Weights of a small transformer language model.
Size: 4 heads of 64 (2 for keys and values), MLP 576 SwiGLU, vocabulary 4096, 11.9M parameters.
Architecture: RMSNorm before each block, rotary positions, normalized queries and keys.
Each number is 128 + 24 x the weight over its row's rms, rounded and kept within 0 to 255. Layers, rows and columns count from 0. Numbers have three digits each. The size before them is the row's rms in percent of the matrix's.

# q: layer 11 attention query, 256x224, rms 0.326, rows 173-191,236-255, columns 112-167
# k: layer 11 attention key, 128x224, rms 0.305, rows 108-127, columns 112-167
# v: layer 11 attention value, 128x224, rms 0.27, rows 64-119, columns 112-167
# o: layer 11 attention output (transposed), 256x224, rms 0.28, rows 128-182,192-246, columns 112-167
q236 083:132129074098136145130115090100131137113099114124153135108130093124095118129079138129139105122096099125127149155127112090195130130153142131133097163129102120106140111119
k108 100:113141127103081117105139163138174133131103136133111131124130152146138127117165142107129116181129172120120149141096111119134149137163116088138119158128109122120124071165
q173 103:182126145135153158128190098138156102131173096127134134113125160118132135151096147174140107134134145127121106177143104104136133119116110158111114165148131142073131150130
q237 102:134155125092120092145084150157111120082155121124169096131117153135070139130131160144151112170177138103129200189157125097136090144141169201152168138105133106168138104140
k109 103:176119134113145143118146147144110168099105162176118122103081134076139120158105125121129154132099147162147140121138147109075098131078077127137121111165119166119124112157
q174 097:094144114130111140169116126135173145102169144093159121104094138109163152152109102157088157149124154154143141108129114137125114127156126176120098170131114128097063149119
q238 074:121135110149115107114083146081098161073100155144127144145106123112120165180150130108104092134139127094121129123101103090135150186130136159160152143095076121108132096129
k110 108:109127119090129093131129123123081137081176109117110098147108146122151155149112133146087108127156151150098132143134158116142150147144109123092160121095135137075107107134
q175 100:150163128136087112097109112119136135144129149118147141119115139143073159154123156118117155170136112154142150135134113080130117106153101128143103066105132145138163134142
q239 096:128071134124136134147154110123144156126127136127106136122167074131126121124094106111141152089145141122117112124125135092138144097117075164125081115166109105160129164106
k111 103:169147108098124116143136104107155110138118108135109136143147079150124131132132121169092120140161087155133126093147117057101136082103160141123134131140125107150120159123
q176 103:096101127159121078089124140116119130131132170133095104118123106170121127128157131167106132128099114149134122119133123173133098132115132125176105130102145099149128140103
q240 096:131139156123163159101125136147127136099139136115142074155149138133146142106074133164118128121115166104138115133135128127148122133159133176112188091098142116140119176118
k112 108:121155159092156110162143173168121137096137108149126113184115124095129096147121137165149105113143130133090110097132128133181133099125113113105098097047079177157177144164
q177 103:151158147114153153114107076149161083101149144136178144120089110106074146135112161108136160152128137086156085118120124080144122139124136137120133133108126134144138128138
q241 096:172126109117086136104120142116157100114163111132153132123086162139135160134130113122112111145126132086189145127155112138091080137137130107113130175125175131114140125101
k113 110:122154118134129148091133098136155082118123138107131069103114152125135095133126125108137149120127130150121122127109106124125139109136050104168153136135157148098103141155
q178 095:151119121113109127128116122150120168124124118109159134111148137164096148150101087112080088137185100160143142086111128165128097127157113148097115114127123148131122139131
q242 080:169150126125140140115108131063102157098123125108136170117118080167168165146097112128103089107138110099123066102145103181053121145122070118105115104139149093138125145113
k114 104:094073121118143126117127135149093098144145169112142132162141124168112147109104154115093140148151141129123103107133156140147129126153082149128140076134122072125134090139
q179 094:092160100110115159088136148130124112127109101144102089108131141124132138151125181158118122116099165128143109145159165137148139114159144087134100123076136092095129137105
q243 107:142151134127139115139107105151106177084123132127184128130124176096144161155155112134133134108129084153112163143156141164124132111155111133140061153157153157133134122094
k115 101:147168157153109159102147140151119149136114130133146168123162126095133085115115112126136160146079105143099110099138092096135146144135126112148130102160131119115115157179
q180 113:118149111149157095111131085159156149085126144114106090113103149089070175175166129153136137159121133153166153142122123098161149135143105123089129167140175105114124162151
q244 127:140162144146121119141100160159122109113126142134149075134086128075076146132142156128082113130127119135112119148146132101138121101088114109143134159115135105110137125121
k116 096:129132148157095119097136136141147121168157143178130084125119110097144102128147173127144131163093075098119123152122132082095134105113121158133103145144110142146112129153
q181 103:108112106133153124156122124129109170107149113144110125161139143134142168101132122136111156123131162111162176147092138088157173141134152124129118162152138123135144169171
q245 108:095163136125090114145137135093132144136162131136103148145130117129132099123152133146156163172143158090145151104107139122141087104080101164092123084090068124088153153140
k117 102:122078103117128109121120158141143146146108091125149116129157089165134105151154138095158127067162102140092138139103164141120131123123128130111138162152098123139134092153
q182 114:183127101109161141105157167092070155177107139126166174145165128156148186058130155113128110107157101107107142128140139178135132110156155128139105094125148103115125130161
q246 114:170107137120136098135107119119146154124119114142142080075139087124120153112151092135111151104197155097145102149147143107114124135100107143128123144167151093168136122119
k118 101:113134119137156162142138132089145155107143143132100110188120171122069126141106155127131195153104083113152141110124135113148126144143116176140118164153127144155106102110
q183 102:182125126133128163132162180141130139096167159123127111108132161103067120134117095137147130104096115096164130129108124150118162136085138075093123096129117093107158108094
q247 103:115079133149096102076105117150155094129123131135150156102138133093133091131116091094130124075122139133144135118119126112137100102109095162128120062129129118144166155127
k119 108:103065145164129125111153141107081143134096144136122125127078148159138130101129159137119112114123187126126124115136149138132136146143133121145129120102127113146144112149
q184 123:135141110124127138122165164102084127113177116097112162143126157147138145126153171088118102157147150140077100163153139187104126100106133110103137142138131103114111076068
q248 123:129151123161127136113136164153146130114131169147073100170133120094150136178139093139118134118095125145138133143151151121143122100110110138153155136123122156159143113132
k120 108:120117148133081120175159088126089139137179144104135112092128086144161133107124161119102137120170106154128133138135124109094168082122150144094118119139113121126113127148
q185 127:063167153147107130111063139108162104110122092108118081127088152147153101127130108165134164120140099114151093087120128091134146109179133118089140121111121138098115112135
q249 120:191150136142130107111085146110165118103153139163101077087141135108144120130088109125133148113135119091153165131117176095170124104120107138158094144178132150176106128126
k121 115:125161148116115095127148126098154083157109123131103136124140121153094129157138126109122096112163143158140098115139109124134146129120126135113105141148154139139108137168
q186 109:160165127115101107102105120095153139134105126112122119116098118097122118124109148124135092104144135113175106140082107107179070151115161157103125102128116062133126138119
q250 107:136119139123084165142130139128148088128123115166152131118148155118124149111120151107154127107154126145172093169145122142132112133168136084135116160096099162133162114146
k122 107:146128134129140135144104117119122124113090124096118152130134141095124158093145094101114152119130117145129102121149157149125139130147093164147117125147156137066153065100
q187 101:107106137126162119151106151164158131132141159145097123096122129149069128108129124170121156136129111101153122149150105094106135133134134078132093142126149158168132122119
q251 101:130134129135121127111164092124129073115091130123133154134152136165132087098086132135142151154099119162148137125101146149133143150156116155075166112151127162119116138142
k123 099:137147125124118113116155162164119099125126128164157145135145122126137161110108098151101134123114124209132128103130144110119128159143117115107119152141120123087132131161
q188 101:152122121146177147093101117099142165118137130170150160127140172168167162138112147148113160169093065123165120139106129121154111131165109130132125138161099128131141159136
q252 120:094136135143154153146121115119117155171147121092117096161120099158168103145099118132140134138107113134138131125166132160113166160138136167100142154138106100086109119118
k124 108:103117158106164136109120063110151140127143144133145134097139122130146121086116131156145142165143111115145092100128154107113145132097123186141136117122139147092123102076
q189 106:158112086156120124097115161153144151142100138098092165130105106131138139115103102114137125130121097162153161145122099129093144081133127142139152121104123131172135079107
q253 114:161153155129148106095068142153147130077081133119114121100161093071109138107126120105107127122147139109141109167124130142088122104148111116142160084141143125174126165141
k125 099:087085123148144093102116100151111076099144119097148164119105127115161126122174131151148110142128088122145109145138118123147134157089142100129151136109164112154113174148
q190 106:115138145117153092136111130135093134106164075122169127120132133136110104120119112149127178097158173104117144117092171120135136135144131132140152109118148142115125106144
q254 092:096162100150142131154130157098120124119090138103144098131135121101120103092146116104114141149095159092152077090157121067142160111146126128136128091090140132142128124112
k126 105:140091122121110157089146116141138102137113140128103145137107150110128137180163134106128132134069117105121082125131109080151167127145118119158152116131143092143135131160
q191 097:118104076133113111102164115124131147125127123101101155112127130139102147115148122160141147131097170164165144131120118154108087162126123154171115093146152150137148163094
q255 117:117130147109105155102121110163139074167118124084158157130137158133174126115096134156155141152105140117149130083165152121113101197129104101097170154103172104096140149105
k127 102:147123123144161185152167163139146095099153147133135102098130175114071099106131121118159119129109115141107136159122116144173136126119123144147108141171100135137115133150
v64 108:153157069121121156134113110091128085123117167110120134107124142138121170186158131118120125126169121171124136119139116159156131158119148152098100092117128110136141121100
o128 100:136105127112140172113101130110128090138111119150119084097153163129109105109165125108179100145134169151141104158111149112113109161145119148158111100182152129131149115100
o192 105:123148141135145152107137147140128154114144132126162110151119120137118114127095101098100139125129117125154093090120116144139160095146100091170127137091131131146123144185
v65 102:138129153130140113160163120113131134092114106124125072131130154161130141142145102109104136182152135138117140080156131137097107081111121178177083145126142162065155160092
o129 098:120151138182120129071117117111112110152150159143097119199121114136116115138145153106110126107168131125142122110146145120103112133133109113126146152160123115136134106144
o193 108:118108112085093123101120092134121150116128122095131162106110087098146149126135140119128130133096121122135110140116080166156127145135120118128114135132128107157102108131
v66 100:163133138154130100131172125144157125141086159154146148147160109143098134145106113138140119117127112146125138094138114093114183126148139134114105111144105141142137161166
o130 096:112153136136159107095104139133113115151136143123138134154111087096135136125142123172108132123147132141167113134129094143145138124121117129104116139127131140119174152118
o194 101:112137121112095142113109130139096131088143127141107147135137157140155156125135152076122139136124129132119108093129097144135128097153121109182159141090119148133114134062
v67 099:133111087130072113129156128123143180132126097163137111102175124109155156093140128099133139144136157137103126136135115129113144106109149163119140120159125148136096076110
o131 097:156126193102160131112119140116138147079124143081114111126143130133152152117164117100158085096148168091124111126116123158118100148148131124148171104074159125110120128104
o195 098:086117124166138093155128097135134106124145108129178136115090177117123097155116157167128129152135111107144115121133149136109131118119107066160114123148140098152146152147
v68 097:171128139118093137200124152157092163139163094152150142089147133105128120115135112146162145142154138150119158142152120090082128113140114145134128078131128128147159156153
o132 094:133176153128133127125128156108108109123111119134172192126169128152141138112121130118112145144140143106146127137104151148098100129126137130184112138141144156118096152129
o196 107:087091087146113128154140078135133138113125138158115080138114123197120149165134146113112090126143155171122134128133118134138094116108151076120118119152129115090119117109
v69 105:107123119152118117126139161107155083137150135142146186107169124128133110133077132079056142145132118101109160119120117170092127121082109152127129159183125132168136157157
o133 098:136150092122173148166155140142116114115146172077129148137131055145136124126110116138136117116114090141151116137149123147111131085086121102110134110170098158095122126134
o197 102:081129120114119091105104143144152168136136097098106125095128130153099146103180136127162139130147153146107104128181078124133131124144158114122108101136130123125149089139
v70 095:110111104114109119181140124134113129092111124120117112131111160106134148124121113170103143139117148132090112146128097114195130137138098128106152116086135131117155145128
o134 091:147120096116129139128157169151129173166090139152133131116122131146163130149164134128110115153112104127142125162088104082072149118115093133129138169182134123135107135168
o198 109:137126158128127090130091089144162115125137144126136100150125117114092136127154178099155110145161114137135148120151097096119120095138153100145120094154083132129128127112
v71 092:145196141125145136133159120151141129121105160093149077149139169101117141161113182148131163151107134104130121160099148139118102152134137131081114142108105201123141161172
o135 091:064145108138110098103172084165069176122118141112174102152158116112121132154122133142150127122136111121146102144111139122120133131112132130140110137143170105139117137138
o199 113:157104125147145129131106132083158124133156135113095159132143138168128123094138102051145117157115113112148166099145121131149135091128143146137107119114102140116104094119
v72 087:073189090138116122168091115134109132100170222085148145143108106151147093120135100155142168095145180092117140117115110161097099137120131134105116126114145139088156129147
o136 088:094144156100103130159151103146112150120108120140104158127087153115154149113138152079121166109156131102149193133166114126131130132188127143137155149093133092167147150137
o200 102:147090109155118108103120124129144106137136118106119111124145085140092089140120130143135155160126107148119123124091148104123112122130131134089134100132132164106095114095
v73 094:137153128122135088081143149095139125154140125117133096142120150137135130082070159106103151108186132140191113099125112124123106082149113107148114126176130100159111126127
o137 094:079212133144145140172124104121149117105142105101149134089086096126130129116141154124155115083133102107119090080134135159096163136085121132104091118086145131134115100135
o201 104:136104133144122107124138124139121128112120143131140112129148153112147131135160136150137126159131135105137179182146120093137137150132139144143175124077128133084174171100
v74 101:112151093103106116100135146123126087135137108129123101118125107166136146122150073153133129140086145126166171095109103110123079164132124105118139127151110123126087109112
o138 097:170130110133141117092133122132124103134088142086098151138123140107097123150131144111167114156107145112103128116167096142102134136159160125117137150112143155110157135098
o202 103:135105144146131134192129135143156146146115143156151119138080126121143113137100142125138126103193132104113133185149098084124131130104139152125159137131155126140121114159
v75 095:102142132133204157137154139118162080128073112137152155123163100105167163095119104158145139121160147179115143134081089130104104138149159145175107148122159151172138126127
o139 095:108150156108127150114054139122150121112112079122114105165149138160132110144086112090134113130115078081126130128082169152155135098092131147087121095109114159134105136121
o203 103:137154126105095099094137105151087148142161149143146136097101141148101143138168113114122146121143142141106112138141123116144140092134138109142167153153142158101143102145
v76 100:129122113121114112103139113105101104147112107141131107107133126143120089155121103156118158174141138075116133151115112129099094153102122143151123122072096140133139102066
o140 095:138131113135139121154118139073146092142145117163074130150086100099123101154075134149147168150140150140103128153163106146123145134126148070172091136165124123146120135108
o204 105:108131162144103147129135086136132144114145132110127174138127137121150090134138131120128139064108120129152121156094173146123122121161104147093130084147130160130085131139
v77 092:133136124112107165127133125146138114108159108126087150134110131139104151121127099156150145156121155141139115146116109108130175130121121134151116113137156172120128140151
o141 094:107106143109128143061165130121108171118088112109075109131139145135116153145124128126115143165122133096148125082159102094161109160144095162148104137119129130139109132189
o205 101:146140093134120092192105120136133115156151153100177132128146118145152080103158120086122094153146102123102171139074141100157168082136117116120141108098114134138160156096
v78 103:117105121093117102092108131169135148151130119122167168155134129111111160118122143159103127093102160145153154159090135137124127167113147138136136088178129139181146138151
o142 096:135154152104107141153154114111145151105109132113117154155136109125121115104150156125144129102139087145099139113098141126111154107155149152144126161099095152098146146085
o206 103:172148111144097150138100123092136119141146112150125118126133141138130096158097098170131132155108090108134113102155117093178125108116136098125165117112141100158065150151
v79 097:077095131097130139118158114175130103126148109137106125121116111093174123137122147147124126083103138149134152118123100136124124135128107134133148139133095124140082090112
o143 094:084115136146144133146150151163091137105104112145107117101131206118127120111134149143154097099122133147143156129166148125134177103118077113125127120110146124139128124201
o207 101:168159145178152120103079147113182080123156138135165137138133073168109140136110162152109121147116104139132125142138110154105065148149175152125141086092122126139145142146
v80 089:158089141117134129139107095151130137155106125169114114132140160123110139126129150107126120124148141113162093113150121134100074141153169099147104125145121147157110083138
o144 098:109100086146127106150099207147127119127085131105106093139131145117127078116106150147111122135140129139130132130146144107133152109117125079160117173159136134100138123127
o208 098:104157120118117133138165114084118100106176110132131117116113101129100122098133076181153101116173156112128124151145107145134155145145135180127143101110175087129145171163
v81 100:133138100103105078135115079133128151115128086118151130133074181096104115142142115139145084130117144157100156095101150130111146122103097109138116120157103122133121123121
o145 099:109148146108147126140130113127157130108172131124149144136127123048119117155152170110139083132124123148094135114144108137142121134112086114137143122078143144145121157117
o209 101:081123143184128129100114183129112125133120130147142132097156094135155120190114106081085176141128148148154132149117134110117084137104148154145124148157114106140138118156
v82 105:161142109152105093089124109111158128171100108126153163142108132078147132109094142089159132084141117147115125125114138161143135110122094108103116149170098098073156121090
o146 101:150180125124151142102173121119177095143132126114095080160150127119146152139120098145088055140116105112143164164129100109139130096112132143132114108122099146110125116127
o210 100:096128138123143152181097117142126126133112141127143084109128150121129113160161117171142161184094101146110136123125111125132120178188148133121154152110112151208088085142
v83 100:159109103116121122127123137162151125096075127102133160113124179143137097113116074128094128096110121120177107162126150092132162138091118142108159170158119165095142114139
o147 100:136117108152129136110130102118129144122115143135129106188162088108103147151112123100106148131147149122124125086151100110142158095147125101081091134173140132102114181116
o211 104:122135171165138121140103156102117109146114154124136104100114173135117116125128154187130091152128110119110157128143146155104148173156125141166114102146115072121129106176
v84 096:162141128116115119135121170111132146137109154114099168160109112133110142136109140129150144115109138138142138097135098126138154148111196097136124083114125101125145102117
o148 091:148163144098114176128125110123073088086134118084087140113104112130132103157148063113114119105110127131122187120107135133105139146092143096159147145180133111112114141105
o212 104:115121112138122092133127097127125152178160137154148102128165148103179174112132123178099162152115120114093128160147136155108137099127095164153155123110144137169125133155
v85 091:145175157123210120136093081130115146129131136135122103131148127124095134159149111162149100130128127139121116160112117126137139118184132142158089114127164097110123151144
o149 087:115100124129141073133178140166144175140167116120123110144099124130117121105116134119101182135136126091137093101102131104127155138110135142102132078142085157111149104119
o213 104:110118129143105102126096132101134032136103159112142135099125147137171121111110099146140111117127142104107121124150138143108109097139106102085148116103189128127123121146
v86 102:146102130141159162121110133165105122141102166127143135174122111116183101146122173148149118126110159083110141119125156094128090137135174142133092155154090136144123130132
o150 098:123117098097119150131162108121140140124101141156144158136120148135104107153118130150069101130168123126106144137128154124163158134098144118132141146120118102119133160116
o214 106:109098150154062128137083154105095121106179121138087108099120143165091158142110091115114110137162150136153129127078113152105151097141075169137119124160158140158107108122
v87 092:096139159113128135150100121123110093074159108136128120122149157119145113142151094120180093135136112108144157133161182157129095090079116124133116117142089106131131126156
o151 088:090094146146122133133132150133114149140146064123174121123162121107099131171143116147133144133118088112137083110110115124104152144091146118160141127165130097116137120175
o215 109:174180104117115112088117126138141129151063146115101152163119135120106132118119122136118151160114144135157179124154114114145105119126109173090131163136137163133113114113
v88 104:129184102180142128111123119118115094152171168127120110112133168133179139161103132122139126138115135176088148137069141087132128128102141140070150179137083103160133149097
o152 100:101142086137136131103119137119162099127106154126120136183113117143145109144106137115123108104104156114111109137138150089135121121162151166104133171141120094127112113116
o216 103:147075164124105120143161104140127163112115103149145147092137139113107146101145147138100124120172095125134130123122095141159161117122094086162093116134165161149134112163
v89 093:151116095148150139154107130133167074132117124110121151101127143128116128107088145118140146118132200131133157154138135122147133129138118120115117173116109141125132152159
o153 095:128169120095096113142137091125127132155121116117147086146122136138140098129122160149147099168161080130106091142160152164141140129149136142124115155102117137098157116159
o217 099:082124147101119124157125150117119135162108131126120136125083165133134158157144068105129133105106117105145154116095172119097108134115087169138125092166106120149154113086
v90 096:182153117102103166120143132103115125127157188107155091113140194127152141142144102065150151102166099145142122152103120100158119133117134116149138163142154125103111119144
o154 094:125113167132137140103169101101100116102126107114114114116129126154117102147105138162176161126165170113147134131155144162116132139131124141128124168118115157107110128149
o218 101:156154110138129103133119111170138108123149096155119130120078090151106115083143108133098144125103133105100138114139149136105112145104110099137152074088127121149133128139
v91 115:118110087094153090158117129130137112172124126112111116152112139156110153104129151106107150130150159145118146131099145124119142149135094119145175131140144101168143120128
o155 101:134161124138140151123109097125165147087099138100113138113093137195131135157140141142102102163123119161138162107176146118162114136126143114104119160169118109103114136154
o219 110:100150139127135184098171174119095115105170130151141136125173114129117104132095121107171099129128129116140110174131133146110109086108125112169100136128134163100128127120
v92 092:079129136113095175129140165102149146111116128113118118144123125146110174097152160161111139158162133118078146132153130144142137155096143105161102096094102149133137147089
o156 094:130085125139090155138095165156088155157133156131122143151105108130154091116143134082139139116134153165144146108140153093128148092118114082129127130100113081159121160143
o220 107:143107107101166118128158130130161127145144135129136114126135147119152126171119094116131118126123121114135106145106119134134149108118119135131167123209164064122102076119
v93 099:130103191109113149150102154154100090117128139149107184119109114115088098118070108133125130130140101108141101126127120146150139112132123108091146127159148103164151157159
o157 096:096160146112107140149158106121120115158125118143160133085147117129082171140175150132105121090139148153115144110149074135169135111142135121121127103104093176146123130117
o221 108:133133082151125131157089149125154150114114131072130096143131131154135133165145143123125141157139083113131119197128141117087110108129106127144093136105171178090141133120
v94 094:135182161092096097143142141175130096117146131129112144126081152082143109119120125173138115136126084138108108086088147140090099089109130157131158109144124141129131142122
o158 093:145155156095150163127109115118137135122143123111152116113159126099134117145150146107079149137144114149155129125138119146156142151103116136128116124150129103135104110096
o222 109:125107123173154100149106121111158152122115144167133141125108096134158119158169139113142159108128165124109144125099101100120106178124102098107116123114148113094110108124
v95 103:144122101136105122145115054163110127124102101122125141116149155134126147130122155138109105102163081123145145133101120147106083116137082106152162153115134128185073101157
o159 099:138106151112161147142132139122146088123161131137142109143159131160117145139139163144128146120180113110100115166141114078067142084095111115141125134123139140071133184136
o223 106:117118115118116110128128184158112121127114124110134141129111135090109149084139098110145139136126201103112158120141197111205136140124143137118080102109105102126159152116
v96 094:104116102163099107120147172130132141156119130104113165098110135104135129142141108110159131116111100197118175136123159129158115124135156117187144097188103111081180079134
o160 096:163086093153156152121158117101114160115112121138091149136106164128115114125143117121111116160107170111154098128116118126150164096108114111175145145163096102087111104147
o224 108:125138155107131130150145113121148109136126102144154094125151081122173120123079103140111136167147147126121149121084066109071108125122179102128134101094180134137038155143
v97 096:131106080078101131118135170150109077134128112150131112121178106083154146160101138135144160146152113106166109111106122098146161172135126106138089155124101127091117164116
o161 096:086117136134116124104128137150110123131103114116140123105143144101123103128116123142099039150098118171130132093130123112117094127198124137104105097118144077083148116166
o225 106:130127130137102095123166148110114142156148137112129134139100156129084126157107136085140142157117150091097111138134143114124129114088110103118144099123120127114138136120
v98 100:157165153122127088152119127124134165108120146139123111153088128145084135116159168156129139121146110150143197137145124121114117159124112158103081157158088138082123099089
o162 103:125086179134126127152167129121143106104109137137118094134149058133111144177100127140100125092084155135118142096128137141106134100150127171123155142127132101126110130117
o226 097:130124076163127139120080115103132104184155096108135144098119147123160126110121110071171117130168142139150101152103144163193083139154154098099115140121145132121094149151
v99 103:088111107120137130122110115140168125138156152124095157126087085127143100114120135158149168146102076132138106119122090136167121131133130119093138114153164126111106114168
o163 099:098107091151145110156103100135121093145096182140113099127135128138128157186119108140122117172165090082120108069078132124116132142134103180165131100116105119122159123114
o227 094:148122130126143129084124124113130138123110136139138135098161151113128102099151137158096167079135182139167147123147105146101108107144112128104156093118115152121113117117
v100 106:116108103149131133139104144165122105154127119171099138101136162108124162135147139126138094128129151130125133098101100149158110110106132087129172125167125129147106128072
o164 096:122124173141143144157111165151093124127130145138127134169128142132120095114178129140106100141187147122118146141137118131137137088109112161197120113163144135120159108165
o228 107:135124123094102131102156106088165193116105138115135117144128129133094124129096106092129142093090153150121121153111124125083122141126134152096165163086103155130127146145
v101 099:107140158121160155119133125089134131160133159150094131116146152149140100123144115139151137116146133167100132102157165141172107107095150152098148149090096170133104151110
o165 098:115105148096147148137184175129158145128101093159108146148155137109151119122091124173144142108138108104113130116118121157126082133126123134146119114112143170155126126115
o229 100:137117142141118109120090110129099106159136127078198088154179116121074176119128117094128107135112123120185101142101102122153136146191085148150150112112129116142147098148
v102 104:105157118164101158155144141136149114144135169117126110136126116140153125121180171191081144151136150099155146096142162142130103158153134148090118109120141141101147137125
o166 098:089154144069152136136159102154193091166102113112139115165105135136128125126111091088149169089115151141156123158108089130148140163151110121163156109135134133149152130122
o230 106:160110124118157126122095136116111136115126122134131154096126109151107126143118117130144093121120068143114091163156127133085136123121125124203135121101100111150057140135
v103 097:169109107176121152143102125145122141099180141114117106113121122119128091114153147039145130114116135132112115095139118129119116176132155138136118149150124147131147147104
o167 099:126134135136137125091126125126100115166107165122123108114151117133149163144139098142111140117141104150148165142158164139164175150128120146132110106123155068091103173144
o231 101:115127138132135098093145111146118117099143118104090146167111125139148172113098145135156086128135123090125100131147128118113113115143083105147157081119103111180115102124
v104 098:122123169115168150124107163139087154119101173106104136090157143129150152072150126153105154125078144107137136165172117095154110104147083185108137141131110108107100125100
o168 094:152125119096133073136150129157120152109157132165121086140110117100110117093072133158125160129132102160133136110162109102176121170096128153119168132098126131143099103110
o232 114:114129152118164132172096120118136095116135116138170111149129148155105129161160124123163111121147136151143122137137137133109129102112123087146094118139129125110125128171
v105 098:168120099154119113135164141118142155124150132150101135161123151129151152101088099109140124113122130132127146104140144157126120137138139163139103110159107109129123122159
o169 101:140119167138097109155144130144090115135134118150113104096162132151095150108126109165119147131131128124092143133125119155080151118072129081156177147134148131101155129090
o233 104:090121111136165156145087156131145156149132145119171174090157159146119117165152187107115076134084124159145110110187140107149122144144115136111117126127104108202140103153
v106 106:161109139133168106119137110107158111141135134120137155153078162154141184140089109128151139116170120143147156103097061154132115153141122086096123139117177095110141116148
o170 106:165144112107110109093151189130118130131104107159149126132136149139101074097097146121122132153131128129157147103122146139144112092124144130079127147146129143142130125098
o234 112:073104138130152134148147080168134123112096100115146165110146098125132125141164078138107146108149146145092113144158125145120106131135104127155158103156098129103139152126
v107 097:102114145117119105118122153144160102150175131133119098164092089097147102113146132158115111111170150126105133103130182113118130104133134104120119115173114099175103139134
o171 090:079119163144169130110121140116135098134156155134130121114132092140122163129122138115231136087134139154135176122135110124125167103134067138106156156147085100143144094095
o235 107:179163115125121136134124127123152139106131105125131090154151162173100113136123125121122124148128135112128096104096110125121140151122128125139154121090157126158150110160
v108 100:107136149169137126123106084138142114151124122098133097144110154116112106118128139147140115160114137166105142170170144173109123117144125114145170149111135143113104133105
o172 096:103152111130157156127130126095129132136112124147085135129113071132135095128155125112084140127129139131130107116133137104111160085151119057152156122133092175147108092146
o236 113:123164170138134075118164134113129154069137130117144104110142198131150168207162139099136076109141134122139150101124113119132140187105139167147114158145128100117171144118
v109 102:144131098123131111172122157140128132142120115137141107122100134103137149197115182115115092187129120146109111139125095136149127124150083162135128109141089090089153134117
o173 090:158099143124126133128148103090137124157113114155112115087095088132081093143108108115085113162155125111108154158106147140099146144112139144127163151116157096137117099131
o237 107:122163072161147183111137102154111111121132106111141154144136114093097134095173142139117156061135132142137142122114076143109147110091122098133102105129080179098106127103
v110 102:128118186115133127166094122051115145129111159162144136130126100176112110131128161102133110118117128087114147122130122154105152096132116145132133069115150120145157135145
o174 100:143083126083107131127117134141105130179153102175129177129128127160105141115117142135159153116128128144157077110122130133109146141105143130119100117104167090143115141112
o238 110:138155124164117118120138168155128101135111100086123107141164138082163167122156101140118154126093105141120113152130105090142112162129162126156134152116106152105094100144
v111 100:136115152152111106119087124121162189117115146122127072124089114168123124129130106082110130124132126140122163107117105155116111127071126080124105148134135124164135114126
o175 100:132168136154173134129127169128146089118126122075129097123126133150126085165104118163146107130161166106112139111184137108149172085128093137105160141178130116153087081106
o239 102:151167155112136136117106104128099108101113118131125156129129125150115128121135095101103173148125091123154112137151120079110129141140172160140097133114148163076121139161
v112 094:129138073110087124121102101118134112114114099142138139132134112096108146096110153113135131146104150120108125097130160105110097126098152134169129150175103111084107117098
o176 090:140111114159137115133087115136115159162169171147082089114142148118089082156115110130069112101143141176130124156113111109116103153108120142121100091151147170147117093104
o240 106:142111156133151110143178161090147116125173149162085161128121100096151132101141122153144127148104154099118155123101065110156126124172151096119155119116104103125150162140
v113 097:106143121162129128119140102063141188130128169105098162143126128155135101124107176119130120137161102099112145158117084148110123115107153108140109145125109114096136115122
o177 094:137130130122166151092135112121149137111200120106137128153125141124132082143138053128168112122137113097157172139142133095140117156150113083145104140106146120160154158144
o241 105:107133121128110121176138145071083077154094127159121096085115159130111099107134133133140122158097154173168103143168149153139131148110141150099184112148138154099137160141
v114 093:110128094139176125167092139110109142157112146136153141114103164112136128126087106133154150132143153111111152174107093090169147110149106143104130164129121100120124086149
o178 089:118131106131125117124118112130114154120178072181095121100067104116153103134144122132135128142136070096118162097167079138101106149135152101124114123123127121131108147111
o242 108:117107177105140160125140144111157130164121168087135140099145090129153133146120124121112078115135149170148113168101179140123105140092142125115128119090137130126166152126
v115 094:102140179085125124148112165111206088115123113145139139116120159145122160164129135143146123140106098137119100115079157129136118141152106121112123152125149100117139104132
o179 089:106121079147088151151093104096175123114089108132131157124151162124118175124123135098113134090094110136180093119143149148165108134106177151095148081122108152115137085120
o243 104:144125146099118159135148152149094182148135160116156118121175066115168067121157111133166130123161158085108154121171104099096149115105142115107138142138124106131121143136
v116 087:113122122091155155117130111123157107106180115088092155109139113146131125140152093138103108127129108128147132134117162107116137048125129117165108145181116172112125109098
o180 087:135134123153144121081121144108118098115125127181178140097174123120143096101072143115141087149097123132146105134114123144174133081169128123155132130167145173152147136134
o244 107:148123142119130085117106129094144134124107143146087147128091139066111174117148105122116108136150158148121140149147129129122114186102133191081153126084134079142138114148
v117 092:124135128093169117125152125084105101108095137135149120158159155121140156141103119118156138157143138131158117111114125138150123124116131086128155123124113097159092109114
o181 094:098158118161120124150142146138128138117126121134145109091111129154132118097143162143160102122111115101136112141121121125154103105104105107172097095136112100134147156125
o245 107:175101084084121099136095148187137132122134130123115168132134147145120104192124119096092123128120164140095124134128155129102154112130124154130145143134157131117123122123
v118 098:143151141124091111136124179135109142120124155088146128120108125152090109129136136093110129144127099133132111150151147144129169133100094145125112135163118135155110113146
o182 100:173129070127119143087119104091189137103135136095146157138114144121145156183104167077150155150100130149102133134107116141156121152122110097153159131120124094139092130132
o246 100:126094174171137157123089140083124103147126167141110108117147146137138108092137133152129125152112140124110126115136151136142131167102184130131119129122128112108136158137
v119 096:114129109091148142143134152147152180157106114158064119123122075121151125168122132131131146112143143101103132120136134110123106134138112141126122131167195152102113129077